{"num_hidden_layers": 13, "hidden_size": 256, "num_attention_heads": 2, "num_key_value_heads": 1, "head_dim": 128, "intermediate_size": 704, "vocab_size": 4096, "hidden_act": "swiglu", "norm": "rmsnorm", "norm_place": "pre", "norm_eps": 1e-05, "positions": "rope", "rope_theta": 10000.0, "rope_fraction": 1.0, "qk_norm": false, "attn_scale": 0.0884, "bias": "all", "tie_word_embeddings": false, "parallel_block": false, "init": "normal", "init_std_qkv": 0.0293, "init_std_o": 0.0, "init_std_up": 0.0293, "init_std_down": 0.0, "optimizer": "soap_variant", "learning_rate": 0.00697, "beta1": 0.95, "beta2": 0.95, "weight_decay": 0.059, "lr_head": 0.0083, "max_grad_norm": 1.0, "warmup_steps": 200, "schedule": "wsd", "decay_fraction": 0.606, "decay_shape": "linear", "final_lr_fraction": 0.0, "batch_tokens": 262144, "max_seq_len": 256, "doc_mask": true, "z_loss": 0.0001, "train_tokens": 568600000, "max_steps": 2170, "dataset": "wikipedia_en"}
Each number is 50 + 12 x the weight over its row's rms, rounded and kept within 0 to 99. Layers, rows and columns count from 0. The size before them is the row's rms in percent of the matrix's.

# q: layer 8 attention query, 256x256, rms 0.142, rows 0-16,128-143, columns 192-255
# k: layer 8 attention key, 128x256, rms 0.128, rows 0-15, columns 192-255
q0 077:50 63 41 57 45 51 52 45 47 56 55 49 55 39 35 60 47 45 41 65 35 51 44 50 54 55 50 32 58 42 56 33 44 50 59 61 56 48 61 51 47 40 39 37 24 41 44 73 65 23 46 50 60 71 47 39 53 36 51 75 60 56 64 29
q128 102:57 56 54 61 55 71 60 48 26 63 49 48 64 63 53 77 46 58 55 59 54 48 60 53 47 60 58 68 65 40 48 43 60 41 36 50 57 38 38 55 63 49 32 44 44 55 49 44 49 43 48 68 54 62 66 34 48 49 36 39 54 52 45 41
k0 083:43 46 44 40 52 46 42 64 65 51 33 58 61 66 51 42 42 53 61 60 54 44 65 48 70 54 44 45 37 70 61 70 51 58 54 61 30 52 41 37 40 54 55 48 71 50 44 40 54 44 59 39 22 45 54 27 59 50 45 66 32 70 50 28
q1 093:56 56 53 69 47 30 61 44 53 37 43 41 45 43 58 38 47 59 66 50 87 71 61 53 54 55 58 60 35 58 56 54 37 81 14 53 78 67 66 52 53 64 55 57 75 57 39 65 44 72 51 54 55 67 56 57 50 68 49 54 57 47 33 51
q129 084:74 45 49 19 47 54 59 65 29 53 64 46 46 41 52 42 37 44 28 67 67 53 59 44 51 35 52 35 71 37 25 55 42 33 54 60 44 65 57 56 66 37 45 61 39 50 45 35 53 38 46 52 62 36 60 68 45 51 46 47 48 67 61 54
k1 077:38 63 57 48 46 43 68 48 64 54 37 54 60 58 41 60 36 55 46 70 43 34 59 38 46 52 36 40 44 40 43 60 48 66 61 59 44 52 33 51 32 56 54 29 56 42 72 55 54 54 30 72 62 43 41 51 48 60 44 43 48 59 31 46
q2 068:56 55 58 43 58 28 55 65 71 60 38 35 58 43 70 35 60 55 57 53 67 61 56 59 36 64 53 66 56 39 29 53 43 68 43 64 46 56 69 45 40 58 71 58 53 53 45 49 52 53 62 65 42 57 66 39 54 66 55 69 55 37 34 53
q130 096:49 65 58 37 55 52 50 56 42 26 64 54 57 34 51 31 61 68 42 38 67 64 53 57 47 45 63 52 62 48 48 44 49 56 43 31 36 36 41 55 60 53 53 55 39 34 46 45 51 38 69 76 45 49 45 45 52 55 25 46 39 50 31 64
k2 087:52 39 47 43 51 35 52 62 55 25 48 57 48 43 63 27 54 44 60 44 30 55 42 42 81 40 62 56 55 59 73 62 45 47 35 54 44 50 73 51 42 38 35 43 41 41 17 59 72 47 44 17 34 62 58 53 37 54 48 57 29 69 46 35
q3 085:42 17 58 50 53 33 42 61 40 26 45 54 45 28 61 63 51 43 47 51 57 51 39 49 61 28 45 73 43 35 64 30 50 50 33 48 44 48 67 50 29 47 65 68 76 70 45 35 48 57 81 48 54 53 47 65 57 45 59 67 83 26 37 74
q131 099:65 47 66 63 55 60 60 37 43 68 65 59 61 58 38 51 49 60 60 55 47 38 67 55 41 57 73 48 53 38 62 39 58 58 38 49 41 44 30 54 54 44 50 55 51 57 51 51 63 46 73 76 53 58 62 27 41 51 39 44 77 35 41 46
k3 085:48 79 45 46 48 61 45 44 38 50 61 35 66 76 58 55 43 32 65 67 67 35 60 39 50 21 42 50 50 63 47 54 58 46 66 50 62 51 55 35 40 55 59 50 62 31 75 47 43 43 53 39 53 44 40 58 44 67 46 59 51 69 39 32
q4 080:55 31 58 48 61 51 35 27 51 23 37 54 38 50 42 84 52 61 50 59 61 60 37 44 43 37 29 57 58 62 58 42 31 50 53 47 62 25 51 45 48 57 63 52 60 61 42 44 33 45 53 68 42 40 42 49 71 50 53 54 46 53 51 62
q132 095:49 22 30 48 38 59 27 42 72 42 39 49 61 70 45 43 31 53 55 44 42 28 37 41 59 55 60 43 66 65 55 39 59 67 33 47 59 55 44 52 51 59 70 67 54 45 55 59 56 70 41 61 35 48 55 43 55 40 47 57 64 53 72 58
k4 086:47 38 68 56 44 27 66 45 46 61 63 59 45 43 54 45 50 46 67 60 29 47 36 67 56 43 36 57 39 60 56 48 71 27 49 53 50 41 51 51 47 47 54 26 44 47 42 68 60 51 52 44 56 68 63 59 33 47 57 35 68 29 41 34
q5 091:75 53 62 44 59 58 70 34 57 56 34 44 62 31 50 39 64 61 35 57 57 44 63 59 46 72 60 48 59 32 34 55 46 65 66 52 36 43 56 46 65 44 58 44 65 51 53 47 63 51 50 62 51 49 60 59 57 49 46 56 48 50 52 78
q133 095:62 54 51 62 48 61 46 50 59 59 48 47 40 49 47 33 50 66 63 28 58 36 46 48 61 46 54 42 40 43 57 70 68 48 35 38 45 30 44 26 71 64 37 56 46 44 49 60 55 66 53 52 35 59 51 43 56 52 41 60 48 50 77 31
k5 090:42 43 33 49 56 59 30 36 42 50 36 60 65 62 60 71 67 40 46 59 42 52 31 42 65 34 57 65 48 67 28 60 55 43 45 54 41 40 59 41 43 69 30 49 37 50 46 37 55 43 64 32 61 45 49 30 39 36 72 45 59 59 56 49
q6 084:60 34 69 60 50 49 55 50 65 67 58 60 43 40 20 66 39 39 66 14 43 47 44 39 51 77 66 37 49 32 31 62 51 55 63 32 34 40 45 53 35 41 41 51 61 40 53 64 51 44 46 39 49 69 35 54 39 55 70 52 22 69 62 35
q134 091:39 75 44 48 65 47 51 36 45 80 16 35 52 59 58 54 60 47 63 62 39 38 55 37 50 43 61 48 34 53 54 59 56 36 71 49 55 57 39 50 49 50 46 40 50 82 52 56 54 51 75 41 65 51 23 31 41 58 36 62 53 30 48 78
k6 088:53 63 62 31 33 67 53 77 35 54 44 50 58 49 49 47 44 37 22 47 43 69 51 80 49 66 74 32 55 55 38 31 43 61 61 46 87 42 45 70 29 51 45 51 54 40 37 63 60 60 56 64 48 69 57 52 45 52 50 25 62 52 51 55
q7 071:52 75 61 49 31 30 62 53 55 63 36 52 84 48 45 48 48 40 66 50 35 30 50 80 69 49 37 44 40 55 56 58 69 41 54 78 57 65 56 56 50 40 38 36 50 47 60 32 60 60 45 50 45 48 32 56 41 40 35 57 46 63 45 57
q135 103:57 41 61 61 50 46 36 43 63 66 38 62 61 68 42 66 42 43 62 36 53 29 51 60 57 55 86 55 54 40 53 39 49 56 32 71 58 44 50 37 45 57 68 55 60 65 69 44 55 58 48 61 47 58 27 63 46 61 54 60 61 52 38 53
k7 088:42 54 46 58 42 65 67 59 60 62 82 73 43 49 43 51 46 58 50 89 51 47 49 54 40 59 22 68 50 51 49 65 40 52 65 50 38 33 22 40 68 46 42 59 68 56 60 56 58 45 62 45 58 58 50 38 38 55 70 39 65 43 53 28
q8 076:41 34 68 33 54 74 75 60 50 46 41 55 65 49 44 32 63 56 66 47 38 65 67 63 54 56 62 30 44 39 50 37 37 79 43 58 64 63 51 60 64 50 44 27 46 33 59 53 56 60 35 58 56 57 45 63 59 53 51 64 35 52 63 41
q136 102:59 45 37 35 40 62 53 42 58 58 64 57 42 26 61 60 67 51 41 51 44 36 52 57 41 55 68 56 66 29 49 46 41 37 58 30 47 39 53 50 70 49 34 50 54 40 47 57 37 65 53 47 38 35 23 52 54 63 37 52 43 68 44 48
k8 095:47 43 51 48 42 53 58 64 40 46 22 23 38 62 30 31 41 54 48 33 51 55 55 48 50 55 82 33 36 47 50 54 58 68 24 57 55 52 63 46 38 44 74 44 60 55 47 36 62 66 31 67 49 46 70 67 37 47 69 45 39 61 32 61
q9 090:40 34 33 37 34 54 62 33 69 51 50 51 54 67 34 31 68 45 41 59 42 41 48 55 35 46 51 48 36 58 49 39 41 44 72 58 56 35 40 45 45 67 70 49 38 44 43 45 43 32 56 38 55 46 62 31 39 54 36 57 52 61 46 28
q137 105:45 62 49 38 38 47 49 28 57 34 51 37 49 40 69 28 75 44 41 56 57 62 43 64 41 47 61 40 41 72 65 60 33 65 56 57 56 58 48 54 39 42 44 40 22 52 36 50 36 48 53 03 52 44 45 31 34 49 68 42 46 44 51 41
k9 090:47 36 47 54 62 53 74 71 38 65 56 74 58 65 63 39 45 44 64 48 69 27 58 46 39 59 60 53 54 43 29 31 41 60 49 55 63 56 51 51 58 32 42 62 44 47 52 44 56 48 61 50 50 45 55 63 71 49 40 44 61 48 49 46
q10 079:60 45 49 31 72 77 58 82 41 42 51 55 39 44 34 48 43 61 64 53 57 66 51 48 67 49 57 58 68 33 43 38 59 66 39 55 46 61 47 59 55 73 34 57 55 65 56 40 65 63 26 32 55 59 45 63 38 62 52 49 42 37 51 61
q138 116:59 45 59 46 49 43 60 34 60 54 43 25 30 27 44 33 68 65 52 27 55 71 51 51 60 54 46 50 30 48 60 67 45 53 47 72 55 61 44 60 57 54 30 40 40 36 33 38 56 47 53 49 49 59 39 42 64 58 40 56 29 50 55 38
k10 100:29 66 57 72 31 73 45 44 50 69 54 43 49 61 43 46 50 47 48 33 17 28 49 69 40 57 64 34 51 66 57 45 52 57 41 28 35 23 50 56 37 37 43 56 65 42 42 58 42 48 20 50 60 49 56 48 34 35 50 62 35 38 54 64
q11 091:54 49 50 36 33 55 47 28 37 19 40 63 55 71 41 62 49 43 58 53 51 44 29 29 43 35 49 44 60 41 42 52 50 39 48 46 38 61 65 39 31 44 54 46 48 62 70 55 52 49 53 44 47 42 70 52 43 38 38 36 62 68 50 50
q139 101:63 43 47 46 67 58 41 50 28 47 65 37 43 42 49 73 58 40 36 56 31 47 36 47 40 36 36 52 42 37 29 55 67 47 50 48 39 63 63 39 42 43 36 49 63 59 58 34 61 41 46 35 35 36 52 43 50 42 53 24 40 52 84 47
k11 098:60 53 61 37 45 37 58 48 44 53 29 57 37 28 37 24 33 55 38 37 43 70 45 53 59 52 33 42 39 48 56 58 59 63 50 56 50 43 40 55 50 86 42 57 30 53 16 54 46 47 57 44 46 57 44 53 57 49 67 50 52 10 51 63
q12 091:57 52 24 46 61 24 43 41 59 53 72 67 40 54 48 61 31 54 59 43 67 37 56 38 57 39 69 50 65 74 70 42 59 30 46 31 57 52 45 53 48 62 47 71 43 52 49 45 50 45 45 47 25 61 32 62 47 50 43 52 66 54 34 72
q140 105:42 58 40 53 53 52 86 44 53 49 77 44 49 28 38 41 34 59 41 58 46 64 44 51 67 33 38 47 48 68 52 51 54 53 82 54 45 48 46 29 42 26 32 52 44 47 31 55 61 33 26 53 51 37 50 68 51 40 69 52 50 33 53 58
k12 099:68 36 60 43 53 40 68 50 56 35 63 44 48 47 68 42 28 50 46 45 59 58 34 46 39 44 51 49 45 63 31 27 49 40 59 40 56 64 44 46 39 27 57 39 50 65 67 55 55 44 48 38 52 64 35 36 52 54 65 71 65 65 49 51
q13 085:49 41 37 49 29 60 41 56 56 55 28 34 71 28 40 74 48 37 46 21 54 35 50 59 64 53 48 40 59 44 59 48 73 30 64 32 61 31 67 53 43 74 59 36 56 51 55 63 43 42 62 42 60 68 40 51 26 44 39 67 51 65 55 27
q141 095:59 31 49 34 28 31 30 62 60 49 36 58 53 60 49 70 32 60 65 47 66 33 58 50 40 54 60 45 41 38 58 51 45 61 40 47 56 48 66 48 62 50 66 53 58 52 49 62 48 46 60 41 65 66 36 53 18 50 59 63 56 50 30 52
k13 089:64 49 50 45 75 53 56 54 43 56 81 59 38 51 49 47 35 33 50 72 40 54 52 56 49 39 35 32 34 55 43 43 60 47 53 59 51 38 51 41 29 20 55 54 64 46 46 52 47 57 66 51 52 49 73 59 52 24 49 42 60 62 72 54
q14 075:56 36 34 41 20 61 71 50 46 50 46 65 35 60 36 55 65 48 59 60 53 59 52 67 48 41 41 38 54 58 38 60 59 69 75 45 44 52 55 64 51 58 50 47 43 53 47 62 62 35 31 53 62 72 62 48 49 62 64 36 46 53 38 56
q142 089:75 44 67 26 56 45 69 38 51 56 48 44 28 37 59 34 41 50 30 46 36 33 59 54 54 55 60 42 51 52 41 33 41 28 50 47 46 41 34 58 58 41 45 54 56 27 37 38 70 49 41 73 63 37 59 44 64 69 39 41 49 50 41 34
k14 094:44 59 60 41 65 38 25 41 44 55 53 51 64 48 53 61 37 56 49 31 48 33 63 49 55 31 67 55 62 30 43 42 58 57 57 64 52 64 64 52 38 34 40 73 33 71 66 47 35 66 64 39 49 40 41 54 39 40 49 62 46 25 61 33
q15 092:37 43 41 48 50 53 44 60 48 42 30 44 42 48 60 54 79 56 51 57 54 61 35 69 70 54 63 54 58 55 55 50 51 39 41 57 31 63 50 57 49 49 32 40 31 46 45 62 40 40 55 43 58 33 73 56 41 73 56 42 24 76 43 41
q143 101:45 49 48 57 73 46 64 38 39 65 40 48 35 53 50 35 69 41 60 53 51 64 46 63 24 37 46 38 44 63 33 43 61 39 58 41 66 46 77 49 33 68 46 58 32 66 65 49 36 54 55 28 52 48 45 27 50 45 40 48 24 57 48 38
k15 096:46 73 36 42 62 44 53 60 59 45 52 52 28 62 24 55 48 30 20 63 37 48 49 54 44 47 58 54 57 40 63 37 29 64 60 52 47 47 49 62 54 43 83 56 53 41 62 41 44 45 51 71 43 47 28 50 45 46 62 63 72 47 58 74
q16 089:73 49 49 48 44 39 54 52 66 41 63 70 38 62 44 60 43 39 52 63 59 53 63 49 53 53 50 48 53 63 55 47 66 60 66 29 41 63 29 56 60 48 56 63 50 42 43 53 48 59 35 37 43 56 57 75 31 48 77 52 39 47 34 64